Part of a small language model's weights: 1.77M parameters, no biases in attention or MLP.
Each number is 500 + 40 x the weight over its row's rms, rounded and kept within 0 to 999. Layers, rows and columns count from 0. Numbers have three digits each. The size before them is the row's rms in percent of the matrix's.

# o: layer 2 attention output (transposed), 96x96, rms 0.213, rows 4-31,36-63,68-95, columns 0-95
# v: layer 2 attention value, 32x96, rms 0.131, rows 5-31, columns 0-95
# up: layer 2 MLP up, 384x96, rms 0.253, rows 0-13, columns 0-95
# down: layer 2 MLP down (transposed), 384x96, rms 0.163, rows 0-12, columns 0-95
o4 097:494489523471424494573467504428459410531565496506490487461468522399536464568472500529498427506529499504480442489482548486530534476457480498556548560518525540549485493450529427518537482511489532438500539551468499477553468500522493443460459481514496437500520542399503540504535522484441564429
o36 108:456510534473496504558511600461506499436429510490449409501562577513433508493491510502559540486544458469533460480528472490503554493574515502566424498543514491508441555514501494485397466478545512505560489483489516507446497438473481550521420556538531481472485508542454450504514465494465509432
o68 097:489550532504521541492458463580488496518552458510560571506504458511501458512548562457473466519503493504488439502454516531454486474450561453457559459525528437468496491523435483452452466490456514492404464511555523475517563520561473539618442501546467499453496468553562440479550537524515503479
v5 099:485520495519581498542506487553562422520460525500510495497529477501501515555510445423450510485448504528485403562541508501534514499506493463571515429506454445513537561484447500391484434494516476494496513491571498497516481420465449475511465508464497492500457475567549498573488451505440426442
o5 097:455478389496492557418508491461473522479426482420490540490480528501530575503478501491507494525501570485540488454498469490450462553486590562467549510510520503476469570477481528464523581551437512474437535481524471436481557536492468530486535495464526594477479519469500449520481591525499515481
o37 100:536538510486539576525508513501528479513516509533537472457519470492502546421454548523552557413482481456524519533516478470558546508487403376479537507543513426460562475497479484555508454542524456535501515534514533532475464531574524482501544522494474601555581504484469528541480485472526464530
o69 098:570552575497454440459557520487540473512510516513468482467497489478481400524471494566494490521483457531539509532504429539486556412500486481449525485483500551523481473504550462555518542472593566491553476515431481526500451567460535517537475471528564397499487493508527572444519508492486528553
v6 096:478565525503570468567486538500520619501476520454490581477497568528459459487482542432501514406501556548525532440438507528419589530522500500500505479474548447484467514518456472490494547465477489485475501516478460447476487542544501512515436535570557476535487448453447516510484492464467512444
o6 111:470524471502520556472505466461476464452499545500543482498466506487517465492454508542555451525470482416557484534509521447572536466448495441513537513507482538471548524449571501544503479477585530464477461400528533467456482476502496393435479468513517518474411587540469450507461545455506552484
o38 095:557458509526419435565530479471487545575530518542532536486549458462493498502538456494518456499473552525541469439545527407544490528430457551484454502443514496502470531479512451540498560511520481398480488553535503523541502479553485527517465480463530470476518495463442478376485543509558530483
o70 096:533480529462461511502511478503532495528517511414503482499434458544539506496459558450454509478484482526537573528504487508511523440465523534543468512503452473555477423466460449478460466511472388542545537518543473518497541557469552569455550575501454531510535465527574450545499453504402445528
v7 111:548519456497520501491508504530522504450430510508497481524551444463562500492478463469573462501480516453449495516479573473636475523477504542623503437579466462540467468544492503484486503580503488574492498449445482439473509475512465526526452474548469469521533529490511543477487417539454488472
o7 113:547489395489516491438539491543473512492490496502502521495561549535563453461537401487466461530511549510503549486508471483354492544574519444561512491462518437498467521506545523462496524531446504551499528533534477509542585576478484504548554488526480555496491523454485539496468503540497493563
o39 104:511502519536467504513541514539521485530489479540444459493500552467484545492422517532484527532482502489569498521543494445566602527462525546418585529468471499630530497425496515494520496590565494477457477496458462533492493540513490455522481489477489487548458437535461537536494481496402487553
o71 098:455514569509584544469460499445477532471454579491519519488528551545526520484472548408553543479471487537530491438464544519471526502470528485501481547511464571475520457545470466457482514454382509516555527477515525472435467516447479564528475526499525541461557421503527549444455468547521489462
v8 098:518472476538460540539488489533456457521471506558528510519507554503531479536545566408527549475460492483455407470559464519503528533473502514506512543455495522544535479541472471462438542525535458576448463448463547586490525481549521509468570576442519525534517500418521469519516515430464419499
o8 091:488510545498537537528483525530496497489478426512480526462478558501512444523504503440455549522538499476467514481504517478372446500571510558504487490453400480520535536469497556510535518475467479614532519537556452484519507491501539515419529462601501528491501453538577518410470469531497515481
o40 122:500460517483522462464495541450546499571486550530488491496498468459513502469513522524575489485505460415526518519486414532541488573504463484473557513534486530511547532513480470531506533513585556420469499544531531481480567577520455593607469524448449497482581510453533474486554533508513542539
o72 098:483491479542445541497473476539526534480465523511425474530534408500400447494423500526483517531460514560520488488526597513443599431503485492552471512492584521531471502551562492475537445519483497486464475478498528482526424438536472466490438529510426517457459492562449459511463489483491502510
v9 103:465511557526484504450472468545506473531446523465479431475419484440571530514492582445518528530463487454497485469520522535465464530473525464515537495475465531522478464514449474492484495467517533500510442442496521501568474426529427520580525552458517541629444510533408486491496540549542498536
o9 098:445517506485509483574531516423469468524545460517534469510491507502482446442466484487576456575471493504527506543510511517512501495490531397471494542521492416487549501605576456455402524464531513532563556533468485549510527497454413554484493519497495491485530480546579467523517451451500500474
o41 111:511469485464508548471522480443562547500457490429515541492456491482500567448557554448433509437466518447538573533462444526492504452520470501445570458475574506453462527492501513560542504455493515477503487451493504505478488512607473483487514522471510490478519532504458446554435605512447499582
o73 101:454498525484454515493468533509449463453458504537496473433537452562540440534435469534538512508482495532520503501473528494530519516490436554494429500505541517490541451504400579516498503573527536434511451470524471480549487526479524495459510441528495534441515481454494512412477537526573419386
v10 098:499518589503487512535438454508514519563559493431512504460544495535440480546487457460501548431511479493526549488495493485494456553516488492481564438559462502446501569486535478536408453466547477439466589473556479536523527510478551477520456547473502546532509595562507528450489460513435527490
o10 093:458462444573524551439542525427519488493510529487482555528501525599514454551421545427541507482500501428514490522447535500524503503518509487474492469495464523489508458519531441489447521478422465484601484476493463551482499561473456558500459495415403543465461478533536449548525506498521475487
o42 108:495603466465471518484561496521515530522480514467514487468550588488434511438509443521498522545524533470520509501523471466421469495509452533479515482553583491469472569482508536503468497579517474487466521545539548514511415489469428437490498411583521557564493460492480480540431504502551485456
o74 102:532405488530557453480481571522487458478585509494504527477494455543522483505549485524387515490469485451415463457556568529501559484511476514471458509524477462494451477526520522474563427459513517503502491457504460537499572515555473509401529561437523519499506541499478535492559469440515565501
v11 099:490531575433474492486466468488562505500442492476520459412436590570472524487456496494491469531462529430492473487533457453480544459467436490561485480459479554543532540406523540494537476406558530466447498505564546485438513542502471560497467503450481459496521465482539504514486506521481566520
o11 084:408468491442480505468497470551421523493467504434473504480548485445486505547529446515507516506525467503492544507553508489475426448504445516518487476493478463544461577423468517432609544476524501532546509454514522501562481499548489399437481494515517442484516478502524455449479503466459486395
o43 114:533528526494520509538516421445528499534489478510505494538389508545487529455465542496453571528494485496473487514471583509493543488545506513504473524503461393492524433549521495573475513462475495521530488462483514539533545479448458501488495490460497587555488461439508637545444490548505466566
o75 106:497502496474473512514508540499537481511483608499551544495554405509481560521456508498477410470487557453529507472504446443492498565456487517394449498519459548494430544505483498586429478535520461498466563552516525482433515442515512506411556464506531459492466519548439521508507517479514493477
v12 096:460487500456589614560491485480477522563502506511550528568432477501463476461487453513516497578522499467527533480487549512546508463441477465558492519551498452533459458540434519546537491503563496474496510502446537523526412522546503538466499523486436421475484522450573490476446474468458429519
o12 095:514470453532562457528436456556511587481500485513510521480513493496512577417520488537481453515604494509508511544421464537381480518514471527474474573461518545524492494469528538516490517581446524520513516570509530541457478509581471525499509473476528575595524473522557499526520484488509495485
o44 101:493548488484490467535486542505509543444534559517599537536437441524534492550460514414464468535462514560530516474501492474541532487464494546527522455560498502459477541524479473529509549494555452469466495419533436417532498490515459436474557573500522483519547556428489553510505556456452486433
o76 100:556505562479525535415497465504488470445497474481496419548581517500418476470590550527502576457521465451479557505610542502490507497522539433533481512479503523545457506515478571482497475499472429489518430524528542486486536445426484506514505527464553496496434430491472511486519489504551447516
v13 111:456431481474475532516497544483513552461523511510511464466451507465431486462453510494513545539498581480516520477510554513440531408473555520562538418418527524461547530578510540544513572502487407542509478424544538490544463504417455492527545546513443484498482501505516535550499495489456520540
o13 094:538488460520548507570520479554443458445539538551510481502531511475559480557548489529497492485500534510577465497576509505469513545528546498478475533466431526509490488477457472463456509569553436427429536483512498464532530448493470409481558478506514468395440578491507490501445441520496459450
o45 096:522497450507475548528438474437474536547499538532458482544497545535482460449488465515497531491483526518481514447524390432555528459517509477488551502481504524501489429500547493452570520493574453497546494519435516459401441423500528462446504522480457531543391534541505553513493452548482466497
o77 103:489448522549456462385539477475470491451497420500444542531506446513447566411488572460491508485503501437515557494457475462519475477453488432510452495511585509556498553549501537461507522510534494466463493457559492552554452499510459542455469507516461488561508521504437520493440549499484514430
v14 097:450530466458429515526448510500570507574558520523510444457484521488479513539494497453422540451519528485474456575563478515468465450500474553533501481584490510531561501525479512514579486497527519609584497505421529544494467491500461492458484531504596470500510457476457504455542433488475533490
o14 100:537484453504503564492562471539557517554480511417509546491485554453496545478551411491528556516430452507463473492537570465535454460532426531402580487505473483521442566503488487521483440523506459480471459512512491488520592575503500533529529474536442471497498463481513432530520521505464476540
o46 093:454540526514424479528427500506569507485517495505501505526574438526484481501469486494500567524431496520476519554518462533608597516483441503428528551448476460463487521473463443512499453439535555461524525514529519482469501446446548537546559518501576448501433488537523498469514544444500463547
o78 104:554537545432565527471495507516492453547518479529457474511501454526505518448425500560492477533579489463501513483457532533405493509475519453545495441493533557511535469464538552464484608516527482532475518484482481491444548488527512507407481447494521589502432485419521542450465516527501517420
v15 104:553509520492477507505467457436568468540513535532458424536493483508472498494498499433489459520549486483510469396534494386488493497488450504458499533537439519570505582508421469489587489538499473560511548488545466447483451438533497510476522446553486456579530513560453453449520488511513499500
o15 082:448427467556493521544475500438483534497455548507403518538495584492526485465532504502499531467523496497553449508564467494477487491465535470577532498495561481447459484509577534543521472604437546545495495530507455512459516534453531519528526476556502466561545550525511528454536612480476461519
o47 112:494506430463528530501530527544510534554457445425555481455491496515456475448487453470467469523588556486463583545510526441479532439550520505427567457491437489509460455518527465518490465465500530485485504482548456474548510549511464503582555459456566499536432446502463503531469454462551487556
o79 102:543529569501486536472518549547591594504496514500521534519530493503517544481512455504554553466494456546498539511464496495421462548592496476510541441528550485462568502444469546438479520547531453540510521514408540549493478426503558514478483485450452462467470503563459490537434524500485442475
v16 100:552454452518477575573513460525475508530550512499491533528493528597485508513460551478547449478481523496514527533474435384420457456579498539551514474474514415505535499536485421537600492518516549456484537470482516505544502512489481423451430473489511508527519495528538519473561508497524501472
o16 076:461503481440496509482522478488511545477545558580583526471421486465499474518491463433458571490483507488533506514453450460498578439466447486459527522517450529522495430492473530516480538529527563424516492459477576465495489465588484512464517491476441492520418569457441454566499454509476536526
o48 121:526532475446516508498457530546518494520468461489480506565488499531553576510513504519572501489485505397499512502492525491457458548496559586537534505553570527455490507488527453500526507579520440450575481450458407529565467574487502563552523455518517465514525456479537476507573437494488432500
o80 099:509540397479548540500568534445499495547535448438446524492500491498501491507485556496443482491490478557475471455490495538529540559507447443479456489493462509490488509454598512427540497489505521557501498487471568457541509503491525452488555516439553584493468513497529448496436397466416536532
v17 097:520493548507416490521517470516553509469476563504469504504482467508537437471476483567448560496555535507513451520475438492447488556578467414536502509532430466535541544553456500460472486525467451448542529437466547479495517494535488582588586527490521504523560511507589481508466497536491517452
o17 089:524479496569494456489474526416459519478543518485610480476483528473527495492503502488454500474554462433484456544417479463553463450374460573481436494536448529508482444549477498506516454515492505492464454482468534569514534487459505474473526496459443459493534540562495529507480415488469548553
o49 109:478448530522556517465580510580550496510446502478489469571486510455469465443512446507519494513476467543518543475538503531513604505606504455521608428471492489467564514477464554535491525574572523519538498522515430487493507499508581515517505492521483553492473558465455510519510488527557543523
o81 092:421504507486469444532477601442552522540510488464509528517432468570517523502497529486522483476491578490534576435493515470511509518533535515506496476432479448446509448498575401481559486493498476562512471492536442421466470540537487468506490488477485565547452468511470545449571528438529464512
v18 103:473464512519415496465482543546503485528492495474445551473467457518517417465568496419562542529494545508543497523509499486473462463439537429523453454540514552524456511490549484450501540638532494465511465475533490464461591462552423503488486518546515489510497526535514498538478435554522446501
o18 081:560504479519522547496432526567487459502534551521414559530532483444560482426493427507521514473549505496577529552441492467514519517472478473519511495529456503519462456484506514460526524405441515494424516498532529461461529517522505486411524540446508548494418459477532553433448574517529522528
o50 113:530476443490471517418527416425459506509427459484519470549469474506451523446467500469516504466517586439508522493470505511531528482550502543469484498499538502474529537521467518489447476575514504492506565480578552459498580449510518474520522549560495468581453538531449436593504488548547444497
o82 100:441472537551516550516494524405485552503554526523489434474477511519535428471465518510522533614451527541528442531560491490462481530489494566442510546450505442532489477428505460545532529463434525540489485437437469562502501575518451530544496521516544527499503497492548482495503573456431481494
v19 091:504544501560517497502460477569488496452521477490510507504496495407491515490564484472532555406482504523536532566533422562579516501541482515446470527562594456566536560472491539529516503386515519549495528471534522519504576515505508507544461505475434479523472481545482502528506402521476513484
o19 097:524504547510452562507435485535523486501485444571428496469481478518496514564527530466477567455436533548497464475452519507512480427467543607511474451538463563428477557521483491496511451456470426492461482540501549473492454532514504515554464563439477508556544533535543515501481503466431462571
o51 109:522523524457467454464576574524551501507498575500540544502534542449525553467532453503522493552477541469555451479535577495558505511479447489448474512475499554533517434466462568480502532525511551464551537528421450567471551499488495490538501441503442523460578528491481501498438520530499515394
o83 083:533503539447512504528489536412458446431602440466517483476508486498531450466363517489469501498462491494469462511444529489468482554463494465492540521543531487534453506502546436544472534518518527473406494562504466515508511513459510469457481519534540539473429598474417463506493517520540511472
v20 098:497569573489489497464561510481540503589535547491489500542562527512477452472470502518489466566510486580477573522500481611522485481475505532487508472472514506521464424480430492541444451529469473560544573494512498471559553428544556511514473513449466492497553426524481509563500549515526562522
o20 092:469515498435539528487501475408424497530495473479548492448518506502463430466550491526522489413529555475536479470557466491507508522528469474454494477516487518477429487512548458486449497499513579462480542572465478448496510519500521488466469454532381574456504557515412509455524461562562458468
o52 112:504546536470547437508462558550457475468551567502478530466556536473594520443517527482467510511530478555462525486544518573494546473427554521514494531456512471541506461559489532480495463509429507601527544456471491526512530433465494482521473613486538549428490502510471491503475515483485587469
o84 096:524465547504444584477553502507523503542500471456443452580471383532487494511505460431480470611455546538476487525476479467524495513546455538533527466534482499482540479430492459489575466545527505505464445441525489507519454432531571489449465456488507421562532462486532488510523478460497489500
v21 091:473470465510502525502509485532555517488535534522567497474550456561533557424440423482415524467516497499436464460551531589495553478501486521507484494384513490470521538477447506521450507546530541434485539499479493404481529483458504503495506585460525435469499530557541475463561496563519509490
o21 100:511428462605447516499521518424482454501546446451477554521465451472526526546420517505513481537568541488453512487532467415489506507489452517522513485570519511497522502466578442474540427564467510497573477502478437477503510538517581476475495482561454459451496549511479550547537532494478453469
o53 100:522548528512543538455464460582502429430477538553546473485513572541479447494563506474493543477463476544510519490525512487459438491490533501494554502443504533507540479432447579522526505437501504495463529453503526517481568532460448556516510564566547524552495411436512562471514469490488481588
o85 088:480474506447496423476459556489529519454508525510472494464497472508429525447508504513554580493492464458536541520548443518481510511491493496432439432455503567553542498517574458497540503563624475483503453492492520455465498437475448543473465515471497519563495520497579447455581535519531528452
v22 091:469512447475486530545539528502520599528496543511539523442476517459461464550517500574463483435452484476513457478528463566445448424465535549489439462404471455482498461487554532561496492523466486543478462467460526433563537519500472560516486435471452528611541507504484496500527518543500503495
o22 084:544532502479470474491563479478460463481536499469544464483547515483488569416493536539627438524518461499528504507528467530493513447479480469506484461584561481460507461460519473472465481449515525452494522503527530554507404501504460405532491561435474511486431521522530428467487563493545555455
o54 099:458518495525511496477483467537527389512487454494502534460432602460514509529468490505419526503477516493496542563471508519508487524456455564490519540512489516536528476503513519471518472438590561502518525564467420509475548458551532482491402469540449427504560536495552520481402483503554469504
o86 098:559470477462511523560470490510490509482533527480435544513504469529502477510479539457479439496483526521463510383528513535502437489517508457548541527394512513459477561469519505465524545517553493521477452426531537502535462451465487537511477546544598553425473419498388506514494531540502496550
v23 095:487463547512440466529497515526450568544516515460509539548528472496476556593456519501517530537512491473477520556517516544464515500539505569482482470492585477479568415466413454472452520500512531531561503487543575418471465569548543504524518416518556516503484489469570514507528417520511479481
o23 084:527600456460525525474515523534477529530505490469488429498450500467500510565474516487503453451552509439485487504541478494510511523545394456518511542570485507504584485445561453470469461566504541492464428580485508511554511528526431509500475532505434517475510518481472414442501398527524483462
o55 099:573533501571428526561453482498555469516477568550506571533493468472490537501473501459580513550530470547522447493474479466539524559512534542443487507459513547449536501503530545452487437508518482497563533438487522485449501521422489539496431452547492508502473561522433390499497539493473552475
o87 106:456480596447528508545576499469525494526420488505517520511502532503488494465548479540489532478420455464555460488505509550571481458495577559507552447502493482497496506472444510602493543479550486513493463473449498480522499453487483528572544501523514473508404410464507572524539535492421539513
v24 113:564474528544516499450493459555487518486504502541465497497542485478518470483528450476466520466513517469416558547519482422544545435532518517504470551554543462410492477537468471509476494463517501471391463541477568432464474495439581509483493485576492569447455483548487551429504455485547480512
o24 110:502440409580459532564504497415477537520505485550490451492475472534444536577450461490467512491422483518550471511476513455471499533493551469492506453487514440454478441447451507513513484545435523528508510411558481526467465540563540523485518474497469422479521569504420445549473468481490487481
o56 123:435523449457447491454532563551594536542459512498443612562487555451567429547568471512514480460526490517481472481474590497477444527505514541484495519505502544476511544516515473454501469508530519515512514571499483453441516564432517538576517532571533530482492447526523521461469501491475483508
o88 098:506520576524534481487516515483498476500440518474504451447536520420537544424483501542577427506545454441570501556562462518521600484462511558507410527550495547568510463558468535469460496459494538438483521515492462522464466465430488468469511489448514473506492484574523526518459556538517491477
v25 087:501514427513489476466450554527470523471501559509509507506519514480488510481472494498550525455488552494527444485478498462511461425477536478507557483513410425447539445487525515477453439465488585407537529566518496485464451477545563537462535538454589511471554475505493513436446564443484578487
o25 084:463451419469520483541501476488512530531504520559471546526521467533435488516455484444465455493430535495507437563447545565515533503503494549433455502471520431513502530547550562537515502416432467547494568413419421478540489517504525441507546504513488470564569495493535502542486494516501480502
o57 092:481519538544471528530468485441516513511597527504478510480516458529431516458510515506492601637476496512431490522448449523541409464517508497566453477500547509473454489429423487525496499491559481508542451534496508538564577511542519519474471516519478468469470450479507486440537458471442505517
o89 099:563523508487521477451573519580502485503446486466515432533494470480590523534526453479502464435477492544566482397542474511510570488466474458539493520516470505444517469481475524485492442525514610556462462455526490384408487526485462542456507541494528467524467527491490551515491490502461523512
v26 109:586471463478439560539483405470550402452518495489533473502447480496488502520535555435539502523511442540579586501541488498545512494526531574540544431434465506461515529462556512548530484490433498504493524551529523485534475484532513548563505454510478544506481474525534471488506528527440542433
o26 086:420477498383509554489538516503484506496507496485541500500520478506504530517473529507433456448470505492541468480435525530501457559480426513414481512573518578524493510503545461506580487492566508503495499541429403521492437440459482496409440495496471503429522543489530506501466441528488538450
o58 109:496537525477537509555491504494458458475487499467522478545498519506512494437466513529585540485503590467488555519480519506557536452500462475501556511452481579482517509559548487482507597441433575491487433511512490500498489505579503408527503461513526557552460502506462526495542415597430470479
o90 104:518562510517481502545460539490566481483523500556548511544502576450534587504546462413488483466538428511479465496537479549448524498531456482521506517517512526513553436524477536455505479528535582432489579461461508537513532497435434492557481491386465499516542538538440479525529524506560539493
v27 104:497497535546416532462522518516560482542550494483524438484489534470550537539458426527500478520508557543522459444493438481580523520552512508502473535444481410484478454485522481566576551549494522462504523480536519560579468534427536488505415509547480432501517443460502468491478542490542460449
o27 083:503539477486403569538522557511506536423630492489500449483491368451449547509485508511478514494523491470515487485497591533541507484490464522543528481462510484509465501446411485528515482463563438487535539538482481450440486483535462530511478464536464487493501574469453477487462510487445478534
o59 122:512456564487569517521453453560520459572483502530503516483511502509556575498554424517547467524427614535512463482468454482503470538470497517484489429570490531492543485507493502532511477464498523518470532502478476513501464538505586430481553503535559523489491472440539513531614496480540565440
o91 099:492495525437451498513524558455454501453440506473441517465442462497491521577476520475477488531490457553472489525452525521536475459516571459436437574501541540448485446570586482476496521443468526575520461484519561526545445496556451477506489569501504529522532442532456447524449427519539507503
v28 101:466455461539515514461544378554562503477492437500530476518498531567503522500477490455541463450518557553519481449492490475534459440536532450530551505485519483525487486488506487531450441403471505558535520510478397522456514517510553435531473438529545525517462454489441459502457540528445436466
o28 095:504547479443524469432555474483479525589497538411529484473542530481515503491421432456586521467411504442524517517592452525531466490497534546487550479462502481479471584460486500530426519509476497510477527475514491459491562508512484463490570522538499536500446477562445464493471524518445453438
o60 100:451437525448479528547511471483537501452500625552510492494520475517505480556484577569469491540563513483571513530496526492460500467460545480479429470505502602439545482461512474536542522528511489465436475562477481456506531531586477490433503457452529436532512525485526503482549442498460495435
o92 106:553496533491480564529500515500464471479547519506457516511465475465594476518501501502546469506483484537454472489485514466462506500509471514490494501483482473518550409557504523592560450455518518581503454507449473538472477494515446463523513507532429559461619550450553502624464478466561449506
v29 095:437507514462425495554537566493532547446480429532495455592496457507535556525458466509494476515526510467548480469528494497505503463387510503497542500429524468460528606504500480490517504501460514511457495429554561542485540520524472522540449552518497479438490465490388520486480539540526451453
o29 078:439496476514492491486444497462467473469459532475489499506440509569491486441556501528458516512491492481480495498423507551423506467527549447536457534449527500540478502510484563498505525417565434468554461413457479472514549551475464473516561456569469470577537438583483537481412527525468493509
o61 112:542537491477565587425500441469479472412518450538505458480456456515586534495450509426496534461502469483596559474538480514552482509521560495498494520502464539386544461465494524503504467476557532448471492507535540556509411437512496482485441481513511461476427534497492482489483466500506525477
o93 102:548548533428537448553549545565511478499493484510466534441551514458435514552506494572534560549472471526470446550441498445592495530493495530482470467542561518548567523577483437492439519520511462498461531510460521512448467506497500478423506545397538486468492467459510477508489504507571511490
v30 098:436579475453432453503539503531423434489491518470469495486462495528442485465518485468559544528484466502464438480538572543525553575440530448540456479507441511451508529464506449521523489528523434475545560435497427456512473526528481510517553532469525562459572447546516507538470506471449541524
o30 094:468505478455539437460507564523498537488450456467478499538507562527498514495494424496444511490544468473445523470461512424532493558591448451479518477567483487529520524507493580516459517566566542528528524516499416488441539556387513440488491503517477566498578473461523494492531554465514491478
o62 118:448484468523542531453446439408514520473539553459585459491550463572516455448539504468494553546496502461543497494539446564494501507463481509531492552359429515485449496427478464509508508489435484549502531508520527505481499474522474521525468541561476472558462523455497527515473424489499487556
o94 094:516490548545446468574526447504422474531448454517539531502489481483510511512477521479426475481486538530521508555498505491489511460507562499458552515517551448539510533532531501493592415527473506390497399457506501465493447478552549507508583501474546486523475498593438581496525497494456475520
v31 104:544557487464506550504516449524450554523452529453531483423503530476489554503471473462455481532539480548486452517538518577404511500511469551441551533575462502492520534487453399543562453482529551448487468530526536518553554456472521557517495479483469444547498499540469523500543560442492475432
o31 100:525469459498443515482475522436556486539424492496489567471555600446484523559460481460504471495602398465491445511484544486440497555495465486550472518525534510500539397527498467457509443488508540467512483486543528547492536452425487475442493550489586466464480478485500488519531520533531515473
o63 103:528524470438540473485533548466504528457553544474656504455468485542515556470460487453457540512454554525478514507540506496436516554448470511550538466443447485488470535579447421545522469522497478555534538517484452522525435535512522527564551484513507533465513466446552508506518522548499531544
o95 098:468485560461551475491503482597471487494465494541429524477471538480519519455517472543503493525450489517551566441488477458488493463547501505465456535486563588501547627398486494512542482501554531457532525564449530485490442473487501528522458447482516513462491489567463447443465517468493494425
up0 096:508502522496499531491467563523519592469571507501545527544491526565497542464466515441451431474567550458495551544486557446568509538464519533434445440430485476506500555471456494548485475531575538494509478507568500549454533468450514513520496513511501591509495544522540409514499533534546492556
down0 083:515500497597450491508499483416397587522547469521421513496492440549469487550521490510512520454422529507483501573545447507534424574467524486537520473539510505462513499554472549484483574516472505471496527498496503508512523544497420528449431493495446471540444561543482504522455456455493456501
up1 107:484526527529473420450535506499458485462530522481491540504540497435440508480472516459490487541510451535510457472547480501460443398498556473526469526503494448526472608405452508457517417490498463476571493520511535480496486473420513500535414460543547479474559496532505468502496562474440549439
down1 123:509591476456548412478553504483457557483448467407484472480496397504470465470495449502486463535489486502560453491467480545487503459467513428520421492539481513502528540482475538555501449509473465541546491546461506415499529461521487483510549408456490482471561526491420572508548500509477503490
up2 093:523491552543521477487443553519473419430503520487499522548438533523454483491547566538564514560564511457430492515554594480505446541445524457515492424465458513448546495516528549539432571544528484510547442473461527494528495482456481559475506442482520471550527453508560516493561502491466510475
down2 089:421480447471593483540510471496474491491556480605524483517558488524530550514566490518464551519518533505528535519516465502439528472537480583498417473492535436575471471527515580471481458529513500435506558462531522472470522480481530514494514571541445490474522534501394518443518555527541480496
up3 103:591560473500484486499425572576480456458534537427518507492474490478470471564577464466500442478452472573519472515466528494498450494487524481533418553541484542523502500460526498521465484487491489531562508496493449503519505532473550552450437543503556543476539459459610468501522540515524501587
down3 109:522418484457474554496463495508501451437506569533453444536433521511503433470488520462513548470445503493451551512527503473486511573427528459414539538531544465458478477518490577530542563444470491462528438526481463523524459479501443496447510445513447469525460509532418540525481514502508512596
up4 079:554467524450445526502470556487512510504475513549532463416545513454452450557526465518494532482521521443445439518439548493491551472377533544529531520545479500444476510434465505521527515486563469484521476496516522572550526433418480476537539517473500508545436503504532408504561478516507446527
down4 105:410470417445534496513495513447521585499515497579458443514541486378531513430455467562462561492501559496473513508506509507531572398441546470505522544488528507562519528482477537490467508524515482499448490459537517535548513587457461445521517493495498519501530539500502501524473497483542434516
up5 095:504510527479497469508541493478507592528524505493564448453534554502560494504516463449512425469529474578436563594440487532456551463538568518549438489537528480547428508546485471482546519503522489482541441475513471479519468496564529581529512529467475522490529490459562444531562495529443457458
down5 090:508463506509468511400533434555545480547511593429519482540494470516444530495497524529477480490443521446520442540473450445491473533507498452451407510512497554551600453526468503545534530484460503471527507411561566492534471473469489525548479524460478417489452538473525518507455470507507463482
up6 089:467560501449518586561425489493530501474508506539490591486445446516492503532517490493477557510471523511437453458504553470483467515556455540446488575561458480440536534465502536499523468541539502532501433544504512524483485539498467498531518500581564554497508387549526550467540499550562483552
down6 097:599517471543485551473488467477542533508504500578411466463582462530505487464513505536492538462461437523492530505509466505520464542484529456491454440487452418454484484525534493447521515539473515440470601490532492516490486504511497500446462459497469525543543507573496482470369475549527501574
up7 100:527488434480578485500493496526541486434520474450435481546505603438504578489507551514418479479531558495448533499475442512467498520434531454500530495484566465476488502562468438486479526497469505542560475435518491481471505521484469535578526541494509597464536443470558507555542507478446535465
down7 080:441473556526513545488521513507466493557510497510541585450515447556532436440439511474554601533521468507537461495558485492503527528581522591439536502485452535524540500498561537460508526512500498440440544566502533505545500548475471504448482537445518456529457572508479570441459482495501494507
up8 108:562500481481510509536579593493532600502555582512478508557525552477543515411535474474403508468495472567532487478462530440477461452560484565507392457473448513477488476470544467512496517564560446505505477511485471487478499470469547549506508521450543540496456453499498493525492475486487509531
down8 083:552504533504605531463473418471435471472549443461539481563440501535461505557458526489523435548484459452450428564543423516497560446447477544520561496525537528455494554518488543514496506452518518487478475488536540496494501525561512442491556474504443555516514554492512516422474548487529519496
up9 108:490471490500529516570492444454485497508471581568438515407527491512523435508470452520562495511527522518453478563516529448499515530569523498463506509481489464443483527455566535499447497492493453439497513462498500472516526497547531506486466468549470487467443530511508334505529458508537489394
down9 107:517542510517530489525514476520522412466516489448560499448437457471487542457553516477450539553596526543541542480526472543502554379407491493503511481517480503491544506436544437422501496514548495497494494449529509455479513494454525465471440471438536577443546533526471528518445485510499537461
up10 101:540509495559498500444554507517517495526439518438451489549492442544442527584500596521474493518470564514507488463557554540523447480459512471425538457545560463493547491447534506501473522497482510602532474498514462527495529476522525542507445464511471586497506461430508512403525531494457571497
down10 100:482474530566517493492525539571470418499577494497440476500482492516558505504512495419467596476482497493514429489580520418451554492472537520466531497457537506477519444510553509507459507544426484503545453494481573473601507454487517514508497478486468529460462544517501550445438546455457463553
up11 092:483512450504461540513570459547521456437448447396548529398483502478466443547497481529521494514499533501473541406500552467498480490497507459561598500543516489397462499506468560548506510484505422539512528520558508571545506491514498470545522460526535517506499482447482497433507440502522507471
down11 090:536444498449481451491508427471488468441490446481491511461520537466444516496493498520428574546517547424487510488555534484445527541519484500477547498502489498498391485461544447519523518432522483523484529473521485544542498503446538481581562509567518548417498565524399551440451473493502486474
up12 095:522506404555524419491485528439552479570482524470611487541516461441478527429544424441449521508480499523499459492491435498470514458525501529528501538472503473479454579533487475534440463498525518511539541458547537545500529455458536429470535472533522546541484539461468438503458448512512555486
down12 099:503524485406531438496537460530502527429539501465516456497536497488576475532524491502530516481516561483552542528427480528523497547457520496467496446478556469458565486496449520479393530497567568550474519528476530477532492570548531522524538511567499436464483471553512534468551528535618499498
up13 110:551530513487475474603453484563512525546540463536523533446422498502482504553511502593462436520511534485523473557486493551517477506500505578507472400488493459453464497484519562522446505505526513477510426554497520422553560494492501533463519514507512502444403527434514482484500575556480457481